Weights of a small GPT-style language model, trained from scratch on English Wikipedia.
Size: 14 layers, 2 heads of 128, MLP 2560 SwiGLU, 90.6M parameters.
Each number is 128 + 32 x the weight over its row's rms, rounded and kept within 0 to 255. Layers, rows and columns count from 0. The size above them is the row's rms in percent of the matrix's.

# layer 6 attention value, 256x640, rms 0.223, rows 217-238, columns 320-479
size [ 93  91  88  96  93  88  97  95  98  91  91  92  97  88  95  94  93  95  96  94  95  90]
[[129 134 188  58 127 133 167  53  76 120 106 183  88 106 142 147 149 126  95 163 103  97 163  96  87 142 148  94 155 151 116 160 155  85 133 173 104 135  71 191  96 125 125  99 148 125 113 177  94 183 154 119  98  92 175 149 102  91 127 121 114 134 156 116 121 156 103 114 136 179 125 160 187 105 118  90 118 128 120 112 198  44 142 115 208  94 141 169 116 160  89  82 145 162 155 136 105  81 194  86 133 139 133 143  94 105 110 113 104 133 148 122 139 119 120 169 174 148 118 155 115 162 147 133 175 128 143 154 105 131 106 158 113  88  99 122 113 184 172  84 120 167 126 155 102 145 193 101 157 104 109 145 110 174 154 172  77 131 140 137]
 [124 131 160  95 151 135 131 160  92 116 108 139 148 143 131  98  80 118 116 101  71 153 104 141 146 133 121 199 180 178  88 152 117 135 132 132  83 101 173 145 122 129 142  90 153 143 149 142 187 167 132 103 151  71 143 110 111  48 143 165  72  89 190  61 152 110 104 152 130 151 121 135 157 169 137 103 126 153 161 110 117 126 106  97 140 109 119  75  97 147 153 117 138 129 100 130 141  73 122 140 173 166 194 133 104 140 126  96 120  95 107 107  98 102 130 118 143 221 134 144 164 136 105 157 106 119 146 121 103 117 143 141  94 139 133 100 119 155  84  96 176 143 149 191 143 192 164  58 136 156 117 113 173 148 132 159 140 138 126 118]
 [145 156 148 134 117 109 146  97  94 167 125 133  90 139 104 133  71 138  91 162 126 134 127  85 136 169  84 110  92 114  61  68 123 104  98 134  91 141 127 129  88  93 162 159 129  61 150 140 132 183  60  76 140  92 152 106 155 145  91 113 124 107 142 124 126 154 117  73 128 134 130 164 147 144 163 130 136 122 119  90 101 125 192  89 152 134 122 121 157 170 102 154 179  83 179 150 100 115 128 100 114 114 175 127 113 125 155 157 136 137 133 132 113 113 157 159 108 132 157 158  52 148  96 115 185 104  63  37 124  68 186 132 129 115 168 108 102 159  82 145 156 156  57 106 183 111 118 163 102 125  86  77 120  85 143 172 169  95  70 121]
 [130 150 100  81 124 167 203 149 140 114 147 139  98 151 158 134 148  97  98 147 132 120  66 169 152 157 144  82 112  96 131 141 129 100 131 159 132 103 118 122 123 121  86 129  83 139 148 101 174 142 132 112 145 132 109 150 200 113 129 165 170 184  87 109 151 101 153 113 187 171 119 143 137 150  94 153  87 130  70 101 138  96 126 104 164 125 184 162 153 100 126 117 168  95 125 129 171 111 156  43 104 139 131 161 188  91 170 147  64 147 144 147 119  59 147 123  85 139 112 157  95 165 114 180 137 158 115 109 158 140 134 112 180 128 193 153 140 158 198 194  82 120 120  60 153  95 149  57 105  72 148 105 141 146 138 129 100  73  53 118]
 [ 83 149 146  94  74 140  66 173 132 201 149 161 134 120 186 121 133  86 115 151 127 118 153 116 116 137 154 121 191 181 168 127 102 144 117 125 139 201 130 104  69 123 120 156 145  98 107 163 121 148 124 142 111 124 114 133 138 115  37 141 170 138 158 127  89 100 133 131 125  97  58  91 116 117 104 118 110 145 141 141 160  68  98 137 119 144 144 129 103 125  75 113 171  89 138 149 144 104  69 128 105 160 148 114 160  88 152 100 115 174 111 131 162 115  92 147  87 123  96  84 102  94 134  73  88 142 141 170 150  99 114 105 145 123 104  85 123  79 131 133 123  86 102 156 102 118 109 127 198 134 168 107 188  92 123  80 112  97 102 190]
 [148 154 110 111 155  90 125 106 106 100  76 139 146 140 119  69 131 128 151 100  83 196 171 105 136 102 155 125 150 149 101 111 104  79 130 151 178  78 137 130  87 103 154 118  88 125  64 136  77 102 132 199  89 155 187 170 113 194 117 112  98 135 110 163 141 129 213 115 197  69 134  79 113 121  43 141 155 116  80 109 159 120 134 162 104 152 121 142 141 144 103 101 112 130 161  89 137 152 133 154 155 178  90 119 135 131 114 172 170 128 199 107 161 146  67 177 139 111 130 147 152 108 132  89 145  69  99  99 139 138 113 159 189  93 112 144 175 170 119 132 157  93 142  84 131 161 122 112 167  96 143 100 163 149 140  95 145 122  68 116]
 [ 91  86  93 147 154 117  20 137 115 126  98 118 126 137 117  82  38 124  93 169 113 154  89 120 119 106  65 106 155 153 125  94 104 115 131 115  82  99 109  74 102  80 162  90  65 110 158 172 122 142 110  91  91 190 137 122  92  75 157 130 158 131  81  46 127  81 161 153 147  42 144  95 126 110 104  92 199  39 140 127 146  94 117 143 150  95 119 129 144 141 173 159 119 124 118  61 143  95 145 156  98 126 165 127  80  58 175 114  82 145 154 140 135 116 188 121  88 108 184 128 163 100  89  94  98 113 110 110 140 129 109 153 165 182 187 134  77 108  84 125 143 116 121 110  91 150  97 107  73 103 170  70 185  76  91 106 125  82 169  94]
 [117 126 115 155 169 101 106 139 170 127 137 132 122 122  96 120 146 127 146 122  90 156 113 125 101  86 142 136  90 139 119 132 177  82 126 169 146  93 102 121 165  96 140 183 136 143 140 104  48 101 144 116  91 119 134 171  77 146 152 136  92 132 161  89 110 137 158  62 184 169 134 152 134 147 114 112 101 158 153 111 153 169 101  82 102 106 145  79 142 164 185 102 113  89 139 114 128 122 150 130 147 152 245 168 102  85 158 152 115 109  86 128 118  78 115  66 169 119 137 150 127  82 138  97  81  87  99 167  82  61 126 140  93 135 144 133 164 191 152 155 129 202  63  85 157 109 139 163 156 130 109 133  72  54 166  62 152 153 101  86]
 [103 145  99 156  89 155  89  79 193 164 107 203 125 113 162 172 137 109 105 149 110 108 151 147 120  98 131  49 133 165 130 146 155 192 174 156 166 156 143  96 171  94 106  97 156 121  99 169 117 174 153 108 128 125 137 157 102  63 109  88 101  99 126 136 130 150 144 143 175  83 155 104 150 147  97 149 165 157 182  71 130 154 139  81 119 159 111 138 181 123 116 138 150 138 105 162 148 157  75 172  98 108 172  84 117  58  62 142 105 139  84 169 186 147 105 136 179 118  90 136 103 121  98 118 114  66 133 138 156 133 141  91 155 159 139  99 112 150 160 133 135 166 139 117 119 146  96 202 108 179 155 142  83 126 185 122 114 170 143 102]
 [122 133 128 126 107 111 171 169 102 136 127 105 149 132 140 178  97 112 118 141 164 161 142 154 164 137 191 115 142 138  65 107  78  98 152 134 130  71 124  71 153 148 150 128 173  97 113 103 141 165 162 134 182  58 128 147 154  91 154  97 111 134  75 118  68 176 164 104 140  80  92  97 165 126  73 157 114 129  93  63 138  93 131 105 130 171 160 129 130 161 116  81  88 157 104 135  94 125  89 146 147  92 164 144  37 125 169  96  91 117 145 112 111 111 147 152 146 121 110  99 131  92 144 176 146 205 170 142 137 148 127 133 120 125 121  48 129  80 179 130 162  89 128 134 103  85 150 163  89 114 132  78 196 158 134 119 169 157 135  91]
 [129 121  69  94 115 139  99  69 121 157 119 149 165 105 141 128 167 113 165  66 111 124  79  86 154 119 124 155 166 163 145 162 133 229 132 133  55 111  64 140  94 142 102 110 188  44 146 113 123 158 132 228 132 102 130 115  63 117 132  74  68 177 135 127 138 103  93  99 102 131 136 108 162 168 153  98 108 155 170 143 152 135  83 163  83 151  92 104  85 131 154 131 135  39  72 139 134  90 171 165 112 102 134 119  99 128 133 111 120 172 129 193 170  82 129 148 114 114  88 114  94 186 151 161  77 158 117 130 102 110 134 155  92 113 109  57  90 146 156 122 128  93 119  74  90 156  81 133 161 162 180 169 106 148 111 106 135 149 180 119]
 [121 163  86  61 122 113 131 153 139 107 129 170 157 150 158 162 166 154 170  95 107  98  77 105 134 111  44 150 156 133 138 133 115 128  96 115 168 155 132  91 101 170 141  95 122 143 146 140 184  51 194 124  53 162 124 128 151  96  93 135 123 179 138 114 218 132 117 156  82 150 113 113 116 121 115  76 155  85 110 144 144 174 163  89 129 181 127 150 159  81  57 155  96  87 106 145 116  74 151 117  47 150 169 138 131  98  72 119 128 134  91  95 110 136 140 164 124 100 105 126  89 132 110  87 147 112 128 110  81 137 176 119 123 135  55 141  90 137 172 125 114 198 195 140 130 108 147 113 114 111  99 120  62 174 142 149 145 159 114 144]
 [159 163  89 103  74  96 104  94 105  86 108  96 105 130  82 105  85 111 147 155 130 123 142   8 152 119 165 162 121  98  93 135 113 142 146  93  84 152 164 120 113 154  98 140 121 164 160 108 127 166 136 152 131 135 113 150  93 132  88 156 143 154 161 129 129 170 105  75 132 146 176 132 138 134 123 175 133  83 125 149 123  76 125 135 137 149 104  70 189 115 171 116 168 161 111  77  86  72 102 146 118 129 147 111 110  97 134 138 105 117 135 166 132 154 136 101  93 121  82  94 131 124 206 124 143  94  72  99  82 127  77 147 126 123  91 117 143  83 132 112 137 131 109 139 187  99  94 108  97 105 124 110  86 174 150 131 148 120 104  73]
 [118 161 126 134 184 140 137 120 141 148 150 133  99 112 134 117 121 121 114 165 147 175 119 115  36 135 130 171 109 177  84 110 127 193 143 132 129 148 190 132  91  56 164 139 169  70  80 148  88  89 114 123 114 142 111 165 133 101  97 184 115 125  79 129 128 120 103 119 159  73 116 141  99  87 188 116 121 131 154  91 126 168 102 132 132 133  92 128 195  90 142 142 115 108 136 105  57 136 122 115 135 121 142 150 121  87 173 147  85 148 119 176 155 121  94 135 147  88  89 114 129 132 121  94 102 147 152  83 124 152 119 126 152 192 120 117 142  98 106 122  96 155 116 102 162 148 131 147 174 191  98  96 169 153 176 155 120 147  79 145]
 [156 113 179 119  99 121 191  99  92  74 140 170 159 118 145  90 126  92  98  92 162  99 182 122 171 163 118 118 126 135 134 155 165 155 111 159 172 121 161 111 148 108 128 114 108 127 116 132 160 137 107 184  97 185 127  74 148 138  74 146 136 119  68 149 166 167 100 174 143 142 192 108 172 162 146  80 126 131 175 147 147  95 146 127 134 168 171  74  88 193  96 142 150 158 111 162 196 119 147 148 103 119 138 148  96 120 141 114 168  83 175  60  84 130 170 155  78  92 187 135 174 124 221  91 118 127 184 113 166 112 178 106 100  93 110 136 145 118 185 109 120 126 126  85 116 139  80 178 129 154 136  80  87 119 121 124 102 141 114 125]
 [184 171  72 250 156  85 153 116 142 134  97  82 135 136  98 104 127 111 127 171 147  74 114 134 134 120  86  95 123 142 170  59 172 143 157 118  86 140 107 124 156 115 142 108  92 175 119 106  93 172 132 136  98  94 157 164 146  82 157 126 172 123 135  80 114 168  92 136 126 103 201  77 187 165 117 118  96  73 161 144 115 138 119 138 164 141 136 108 139 173 111 150 123 138  65 137  79 134 114 183 167 115 115 119 164  80 131 131 119 146 148 107 114  81 135 137 109 117  92  96 119 143 103 127 127  69 148 150  63 124 168 130 106 115 129 119 122 160  92  99 109  33 191 149 157  87  79 105  90 178 144 204 146 130 120 137 155  95 100  99]
 [117 199 190 129 148 100 119 180  95 128 152 117 173 157 145 177  93 130 179 134 120 114 159 159 119 122 120 114 192  50 142 109 189 137 144 104 127 180 157 122 142  98 197 154 111 144 149 117 146 130 160 148  98 104  88 205 141 119 186 130  81 130 131 123 142 148 140 199 160  91 158  60 131  87  79 143 146 117  76 136  78 165 162 137  73 110  97  89 147 187 193 119 158 138 109 106 135 107  97 115 140  41 132 131 166  90 165  47 142 159 120 122 180 139  80 185 110  80 118  79 169 123 160  66 164 102 114 118  89 168 119 158  88 139 123 140 134 118  66  63 209 132 121 145 104 144 102 119 110  96 104  82 171 103 127  78 128 149  88  98]
 [ 79 141  96 131 125 106  77  57 103  86 199 127 160  61 122 139 137  98 110 170 168 186 142 180 113 130 125  92 136 149 173 128  99 142 166  83 151 101 104  95  82 138  84 118  87 128  37 105 138  78 153 122 147 106  96 127 127 117 178 113  95  97  82  97 199 119 118 157 108 117 117  65 146 114 135 165 144 121 105 139 154 161 165 145 194 132 128 141 116 149 140 124  80 161 140 108 110 112 185 142  78 141 124 122 127 118 135  66 143 149 135 137 129 122 123 103 183 131 120 178 123 152 138  38 120  96 119 121 104  75 153 125  98 129 115 101  93 146 156 102 134 130 137  51 169  88 161  75 145 105 135 170 158 137 174 101 113 153 128 140]
 [ 83 105  87 108  74  95 168 112  73 137  85 130 149 126 128 166 115  77 137 149 159 140 157 139  83 146 104 188 135 146  86 124 146 115 128 176 120 117 159 105 130 122 113 166 154 109 161 129 144  98 108 168 158 111 177 146 110 159  88 145 166 116  79 112 148 117 157 125 110 129 115 155  75 121 171 143 134 111 163 146 124 105 110 131 121  87 152 110 133 129 119 141 106 151 127 103 119 172 108 132 232 123 141 140 113 141 132 119 117 165 157  63 110 162 169 161 112 182  95 134 150  71 111 118 119 182 148  93 118 128 174 139 102  74 152 131 146  56 110 160 140 151 161  72 190  82  83 105  61 170 168 118  99 142  73 107 104 109 125  96]
 [149 191 124 172 134 131 182  98 142 134  59 127 140 158 137 172 109 110 111 152  58 210  72 135 109 125 142 148 116 121  88  92 144 133  98 173 138  71 161 158 133  95 117 156 167 114 177 156 141  72 160 108 112 105 160  84 143 132 123 141 130 133 162 110 164 120  79 155 148 122 114  32 129 186  82 109 124 104 110 137  75 175 164  93  98 129 134 101 114  95 121 178 114  94 255  54 139 157 104  78 133  94  95 169 144 106 170 156  72 110 135 124 143 123 176 106 114 123  87 101 125 156 139 115 134 139 142 131 134 160 114 149 169 126 199 141 186 104 131  91 133 120 139 129  98  86 187 111 140  99  97  66  70 128  87 153 125  67  65  85]
 [150 120 150 154 158 105  73 162 171 186 106 164  88  70 161 173  98 162 108 112 125  77  82 131 199 144 134 145 140 130 107 118 134 108 133 127 154 102 139 114 100 146 196 112 194 183 121 103 176 137 186 114 151 139 116 134 160 101 103 176  89 105 149 158  70 151 175 139 128 152 200  83  98 153 152 133 114 107 151 151 160 118 134 156 149 115 158 177 119 134 104 117 178 116 122  89 122  87 107 155 134 189 140 124  69 130 110  45 104 147 150 127 126 128  74 121 171 124 145 140 137 129  88 106 106 191 107 159 102 139 122 160 121  66 153  86  92 185  80 102  65  87 127 116 133 182  85  80 139 142 110 133 149 135 144 126  99 162 157  98]
 [126 125 152 140 168 155 184  71  65 127 127 114 126 157 162  84  77 183 134 146  95 114 169 116  72 109 139  49 106 181 137 127  89 106 108 127 170 106 106 137 105 177 122 159  67 130 163 129 100 119 175 104  77  83 101  78 124 119  85 114 136 105 135  71 184 179 124 141 160 151 134 130 178 132 112 101 161 195 131 116 146 130 202 158  70 134 135  90 116 143  99 140 117 128  80 152 116 200 138 146 143 149 112 145  89 131 155 176 136  74 130 112 135  83 161 153 195  88 199 114 118 127  99 148  86 195 134  86 158  97 137 117 187 148 135 130 123 182  81 210 141  85 118 110 113 113 121 135 136 152 121  95 179  80 207 115 155 104 156 211]]
# layer 6 attention output (transposed), 256x640, rms 0.494, rows 217-237, columns 320-479
size [ 93  92  90  97  95  90  98  95 100  94  90  91  97  88  95  96  94  96  98  94  96]
[[ 92 170  87 131 113 150 149 127 119 149 143 108 140  96 115 149 124 150 189 165 119  72  69 122 123 169 113 141 142 103 128  88 152 108 104 140 110 168  83 153 106  92 116 137 141 168 178  99 131 130 138 131 183 120 104 169  40 154 125 147 126 189 129 142 136 109 105 139 137 133 131 166 112 138  67 160  84 190 141 137 114 113 100 110 181 156 153 158 122 106 174 108  83 146 178 151 111 104 199 114  44 168 160  87 125 161  94 167 120 163 118 114 102 104 142 150 146 131 126 151  97  89 133 153 134 126 123 113  76 132 141 229  91 119 127 171 130 123 130 132  66 102  78 161  96 110 134 171 133 155 121  92 119  87 150 123  95 102 123 163]
 [125 128 115 160 152 212 138 147  89 100 130 196 139 121 121  77 184  76 147 164 124 122 212 107  98  87 149 120  48 146  58 122 145 157 101 192  93 116 141 182 144 125 138 152 138 107 121 124 182  80 135  91 153 120 143 105  69 156  66 100 128 139  62 153  93  91 154  71 148 144 165 117 130  63 144 154 114 126 133 160 113 126 162 107 146  94 109  73 136 137 114 109 117 137 127 164 107 144 109 113 160  94 111 153 155 148 122 132 125 143 132  96 169 114 120 184 125 146 127 158 137  81 137 172 156  51 126 136 138 111 103  97 152  98 111 143  84 138 151  66 106 157 151 208 130 120 123 139 108 152  85 106 110 124 146 161 134 145  91 111]
 [187 112 158 179  99 135 118 115 152 138 158  99  98 148 174  98 131 148 163 110  94 136 136 128 119 114 199 126 112 108 121 171 124  79 108 116 109 122 134 126  54 184 135 125 107  79 128 151 119 130 168  59 109 142 125  89 133 159  98 121 112 152 125 121  91  87 102 118 116 158 170 187 154 104 127  86 111  67 177 183  99 141 181 133 110 126 174 121 117 129 145 138 134  74 153 130 153  99 180 155 130 110 166 139 100 167 193  89  96 137 144  68  68 130  72 114 120 123 143 149 135 134 107 142 105 104 122 155 130 188 139 111 147 138  92 101 116 145 154 114  98 115 122 153 112 128 175 133 175 113 149 130 155 107 145  92  75 125 145 105]
 [144 148 123  90 125 118 181 149 126 140 165  89 160 139 169 158 147  97 124  89 126 132  53 162 209 168  96 150  64 120 134 145 163 124 108 122 139 127 111 160 161 112 179  96 172 124 184 154 161 123 138 117 167 159  86 164  96 123 107 173 177 110  91 102 138 126 199 130 200  87 129 138 123 169 119 164 182 162 126 131 152 125 131 109 113 150 124 144 176  76  69 174 136 144 151 105 126 115 165 152 164 148  89 148  87  99  61 116 111 148 132 191  96 165 170 111 145 172  93 101 122 145 103 138 146 134 132 146 121 143 181 133 142 148 211  89 124 166 142 121 135 155 114 127 136 104 151 137 120  99  26  78 127 141 102 135 187  98 168  77]
 [120 143 138 104  77  65 130 106 137 122 124  94 148 140 157  57 107 124 100 126 187 132 158 122 111 138 156 160 193 134 103 125 127 123 145 100 150 101  77  74  88 129 156 110  96 173 150 132  79  92 102 145  90 122 160 122 133 134 135 104 155 129 179 160 157  84 110 145 200 157 156 116 100 129 112 133 147 145 163 110 126 132  88 124 161  94 131 107  75 118 141 136 126 131  91  53  74 144  97 120 167 110 105  89 165  62 117 117 101  99 128 153 146 109 123  81 138 110 126  99  95  65 126 138 174  89  78  41 106 185 182 123 165 135 143 161 116 168 110 191 127 138 127 112 233 108 137 148 120 178  87  77 112 155  66 150 170 115 126 126]
 [109 152 159 139 117  65 154 119 120 134 138 198 103 111 113 162 117 154 121 147  97 108 112 123  73 170 185 157 172 137 101 158 103 127 144 160 131 121 147 114 137 120 103 114 146 205 131 151 112 131 129 127  89 121 103 128 143 156 115 158 133 105 114 179  86 167 135  92 131 150  67 145 121 176 101 131 104 138 198 108 122 109 104 134 102  75 142  75 133 119 125  92 178 135 121 145 147  87  95 100 130 157  38  97 149 174  95 167 103 116 125 193 162 157 148 186 186 123 136  84 138 147 148  60 184 127 112 168 135 181 137 150 156 138  73 139  73 172 186 114 175  85 145 107 121 115 111  69  79 110 160 128 255 146 112 109 153 202 159  85]
 [112 131 134 175 122 161 118 134 110 113 180 139  75 128 157 144 102 153 116 110 104 187 113 149 155 162 123 182 142 156 200  80  97  84 135  88 152 113 112 129 183 135 172 141 152 118 189 113  76 114 143  75  94 130  91 149 101 108 170 130 134 197  95  76 107 138  95  89 130 141 124 101 127 104  78 168 114 152  90 115 120 129 161 106 102 168  50 159 142  65 173  96 198 130 131  74  86  95 142 103  91 136 104  94  62 103 230  80 140 136 133 136 114 150 102 153 138 190 128 110 133 159 139 193 249 145 132 144 136 127  95 105 155 156  97  84 161  99 128  81 110 146 118 106  78 164 142 102 123 127 174 111 145 106 138  85 111 147 103  97]
 [149 108 131 124 121  58 149 118 124  95 166 108 117 214 121 124 125 151 134  77 177 179 118 121 122 161 195 185 100 171 165  99  81 111 172 136 103  69 231 137 118  85  64  63 126 140  90 108 124 160 100 137 129 110 141 123 114 132  74 132 104 141 138 150 139 129 128 108 122 158 122 138 164  92 157 146 112 163  96 157 123 129 167 162 111 153 149 174 100 140  99 108 167 145 174 130 115  94 123 138 116 151 119 115 162 126 157 146  93  92  99 138 106  61 127 127 170 117 117  82  49 162 122 136 161 130 168  86 104 113 105 150 156 215 164 121 185 114 124 133 162 121 121 147 149 180 115 116 140 169 105 130 100 130 114 130 140 201  38  67]
 [127 147  99 106 106  88 169 151 192 147 144 107  92 108 129 141 128  92  96  93  84  92 136 113  94 121 105 150 151 130 115  67 160 138 144 105 118 115 109 137 147  77 119  87 135 106 120 106 107 167 111 149 145  87 120 105 139 136  85 157  99  98 140  98 113 125 127 101 106 133 164 113 113 148 108 134  74 174  73 173 144  95 124 145 157 112  89 144 159 184 166  82 123 176 110 101 128 155 133 107 134 196  95  77 174 123  91 180  81 126 129 102 131 114 134 101  75 109 115 142 108  68 109 160 129 109 114 149 148 122 122 150 126 122 111 197 129  78 163 134 133 124 170 162 101 159 141 179 100 146  71  98 104 147 133 141 157 140  62 101]
 [ 71 162 129 159 127 131 123  95  75 143 121  89 113  99 130 144 150 141 160  90 123 182  87 116 118 144 133  77 143 137 168 178 196 116 116 142 117 186 126 162 159 127 139 100  67 146  85 121 127 121  47 127 147 157  73 163  94  87 124 105 100 157 101 108 164 170  99  47 191 162 159 106 116 185 107  93  71 138 134 107 140 133  82  96  87 172 107 140 101 105 125 138 140 115 152  96 124 119 126 146 125 112 108 116 121  69 208 135 142 146 105 112 135 113 141 123 186 129 104 107  86 129 120 194  98 154 151 156 188 120 109 163 105 163 138 174 155 155 117  97 177 108 123 154 126  61 116 165 134  93 172 169 154 123  86 126 120  59 200 167]
 [118 148  99  98  90 133 142 105 133 153 108 170 115 104  86 122 107 120  79 114  74  85 150 122  89 151  72 116  90 121  41 159 166 179 147 138 136  67 162 113 102 197 197 131 119 105 144 162 140 102 132 137  78  98 156 126  77  83 110 112  93 153 109 117 121 127 148 147 206 145  77 138 168 142 129 175 120 130  93 140 116 136 147 146 118 109  61 148 165 129 176 158  74 155 130 114  96 188 123 131 128 139 109 103 118 134 108 169 148 119 153 100 126 123  74 108 155 134 159 110  98  91 123 100 129 166 116  61 163 156 153 103 126 141 112 208 131  88 166 145 139 157 168 129 142 157 145  92 138 146 115 123  73 141 174 132  87 131 144 178]
 [164  96 153  80 151 116 149 103 131 145 123 140 163 114 191 159 142 137  71  89 161 117 117 116  97 128 129 144 138 110 147 123 103 121 100 122 183 106  98 128  88 113 168 122 103  87  63 154 153 113 167 110 118  94  71  96 225 102 177  95 153  97 161 144 129 162 163 157 145  99 125 135 139 189 148 155 122 149 119  98 103  66  86 135 162  70 145  72 102 137 175  90  74 113 142  95  81  98 161 118  89 156 210 105 139 101 106  78  66 166 169 140 106 148 159 118 158 102 118  89 188 182 127 121 123 120  98 110  72 137  87  95 155 131 133 130 116 126 115 173 120 192 115 113 133 106 112 174  62 187 101  90  86  71  99  70 113 122 119 161]
 [ 97 144 135  88 142 125 110 175 106 165 113  62 146 130 124  87 127  69 119 112 166 133 148  91  97 161 186  93 140 158 155 129 152 138 152 119 102 166 153 164 165 148 166 124  99  74  77 148  98 152 112  76 121 165 111 127 103 157 108 116 101 164 173 164 181 163 141 151 141 159  76 131 152 164 129  65 172 168 150 124 131 147 123 144 109 107  95 128  87 163 119  89 108  93 144 110 167  65 101 142 118 134  88 173 129 155 120 127 151 146 113 141  77 104 125 157 194 143  57 137 106 198 177 151 113 117 167 144 123 128  96 125 114  89 132 165 180  66  91 153 113  78 125 129 149 148 101 145 159 168 136 153 146 123 123  99 148 115 113 123]
 [143 123 185 106 175  95 133 126 140 166 114  86 145 192 187 134 116  89 110  97 187 139 155 102  98 121  91  97 136 146 143 158 123 128 131 122 187 178 159 102 150 111  94 110 165  65 138  73 145  82 158 155  77 138  99 125 154 103 112  88  95  89 145 178  82 131  88 135  67 152  82 156  97 134 134 128 145 164 114 154 146  93  70 106 135 100 141  77 110 176 126 134  72 127 119  77 147 164  61  73  91 130  77 115 117 114 102 111  71  78 106 168 158 130  67 108  55 136 139 135 111 125  69 162 182 107 111  65 166 101 108  19  92  97 129 112 131 108 147 114 108  90 164  91 162 115 108 101 185  88  75  87 187 142 112  99 177 138 127 152]
 [119  43 105 162 113 167  63 129 159 142 166 179 124  95 108 123  73 134 174 151 148 101 104 132 152 163 109 191  78 183 156  81 123 146 180 183 146 173 115 193 127 141 132 113  90 133  73 109  87 118 117 135 134 170 134  66 106 149 102 129 163 113 145  91  89 133 123  86 116 147 158 149 170 142 122  89 145  88 126  94 141  89 123 131 136 138 128  90 111 197 148  67 174  93 156 166 173 116 156 163  92 139 167  99 115  98  83 114 151 110 151 105  83 152 153 138 108 126 160 107 152  93 150 113 107 118 146 152 172 141 165 164 122 104 141 190  88 121  97 183 159 147 146 139  88  99 136 113 144 196 187 124 134  91 127 115 139 153 132 147]
 [114 182 139 119 171  98  79 140 118 134 125 114 105 195 121 145  27  96 130 118  78 138 148 147 157 107 121 124 107 129 129 174 109 148  95 143 144 134 140 173  67 117 131 181 148 111 139 161  75 149 146 169  63 122  86 149 112 111 176 116 100 139 172  84 122 167 110  81 142 190 130 124  29  77 119 161 133 148 202 101 163 192 150 123 143  78 114 158  98  83 136 130 173 128 120 106 169 173 101 137  74 102 102 159 171 169 126  99 148 183  90 133 129 158 171 171 124 146 135 160 187  92  66 158 154 139 160 159 131 123 127 104  67  51 185 145 137 123 101 150 155 158 116 112 112 180 198 132 120 148 101 135 204 144 140 183 129 105 139 144]
 [141 141 158 125 186 125  87 115  77 151 179 153 130  56 118 171 109 126 145 119 111 150 116 122  23 155 147  76 169 112 111 144 115 128 110  87 117 145 162 125 116  79 170  73 128 168 151 112 116 125 126 122 132 111 122 164 156 108  66 146 105 119 162 118 110 183 144 157 142 150 129 135 132 144 129  99  84 132 160 127 215 229 139 106  73 172 115 123 117 147 112  84 113  90  99 110 135 139 183  65  70  84  85  97 117 163 116 149 190  89  83 119  98 150 180 150 155 103 179 101 158 162 128 147 142 103 182  68 143 152 108  87  68 143 174 167  62  97 115 129 149 114 135 104 125  97 149  92 190 118 166 157 100  92 188 130 124 222 101 154]
 [127 191 131 121 129  17 124 114 153 118 162  88 118 125 107 166 185 186  89 136  67 102 155 172 135 156 154  86 116  28 137  85  97  97 104 148 129 126 114 146 142 135 125 132  96 112 121 179 141  86 135 123 128 119 139 140 144 153 136 134 104 124  96 114 169 173 140 146 189 138 109 154 188 103 123 135 127 159 179 117  82 129  83 135 129 107 114 130 128 189 101 120 151  94 210 125 120 155 163  88 114  50 113 109 106  94 127 104  82  97 115 137 155 112 179 133 192 131 153 140 152 140 164 131 155 120 152 154  74 139 130 135  79 171 142 128 148 151 160 136 132 100 134 100 184 137 113 123 127 160 113 166 106 129 126 162 120 105  73 109]
 [122 131 166 146  65 155 112  89 159 176 116 131  52 144  83 120 153 171  78 120 131 119 129 129 143 121 182 148 136 144 100 129 183 160 114 152 121 129 163 138 120 123 167 124 132 117  99 107 170 108  91 184 132 125 169 100 135  83  65 169 111  30  82 127 155 130 103 100 140 160 152  93 113 153 168  86 144  77 150 103  94 115 175 135 151 145  93 134  93 141  98 145 115 123 106 122 129  96  85 150 179  70 126 180  97 124 159 185 109 122 146 148  82 133 140 116 144 110 171 155 109 128 194 124 145 146 116  91 109 112 158  86 169 135 134  95 111 133  85  85 135 164  92 183 118 121  95 133  80 138 153 156 220 145 106  95 115  83 109 107]
 [ 84 148 126 122  89 161 195 103  73 148 107  91  91 129 133 162 161 109 137 117 170 129 111 135 108 137 111 140 109  75  76 139 157 168 122  98 105  79 170  84 175 113 140 173  99  98 137 150 137 100 143 167 130 116 129 105  72 137 102  88  99 137 109 164 134 149 126 131 112 120 110  80  95 115  95 153 116 151 149 163  94 119 139  83 167 178 119 115 130 144 103 144 125 116 148 141 117  87 137 102 124 100 125 160 134 144 119 185 134 119 159 120 124 168  81  83 106 167 103 118 141 131 110 153 130 166 149 109 133 209 121  99 135 144 129  92 209  99 172  70  94 147 169 216 174 138 143  54  97 165 120 138 120 137 147 132 119 159 165 124]
 [ 84 178 101 108 160 153 122 167  78 108  83 100 182 120  95  90 119 122 105 146  88 103 130 168 163 181 162 139 132 139 123  93 144 102 118 164 118 142 138 194 106 120 158 101 146 129 135  86 123  58 128 118 161  57 137 148 132  58 103  96 191 125  99  99 118 144  92 129 154 152 108 138  83  77 161  64 167 118 117 189 103 161  97 142 129  86 132 126 176  87 120 117 109  81 118 129 100 151 186 107 166 122 156 131 140 155 107  45 125  66 123 103 102 126 157 159 101 109 210 146 172 170 104 193  97  90 110 125 175 136 155 121 102  65 100 136  79 187 136 131 125 109 115 101 129 128 168 115 126 134 127 139 109 132 162 122 173 106 109 159]]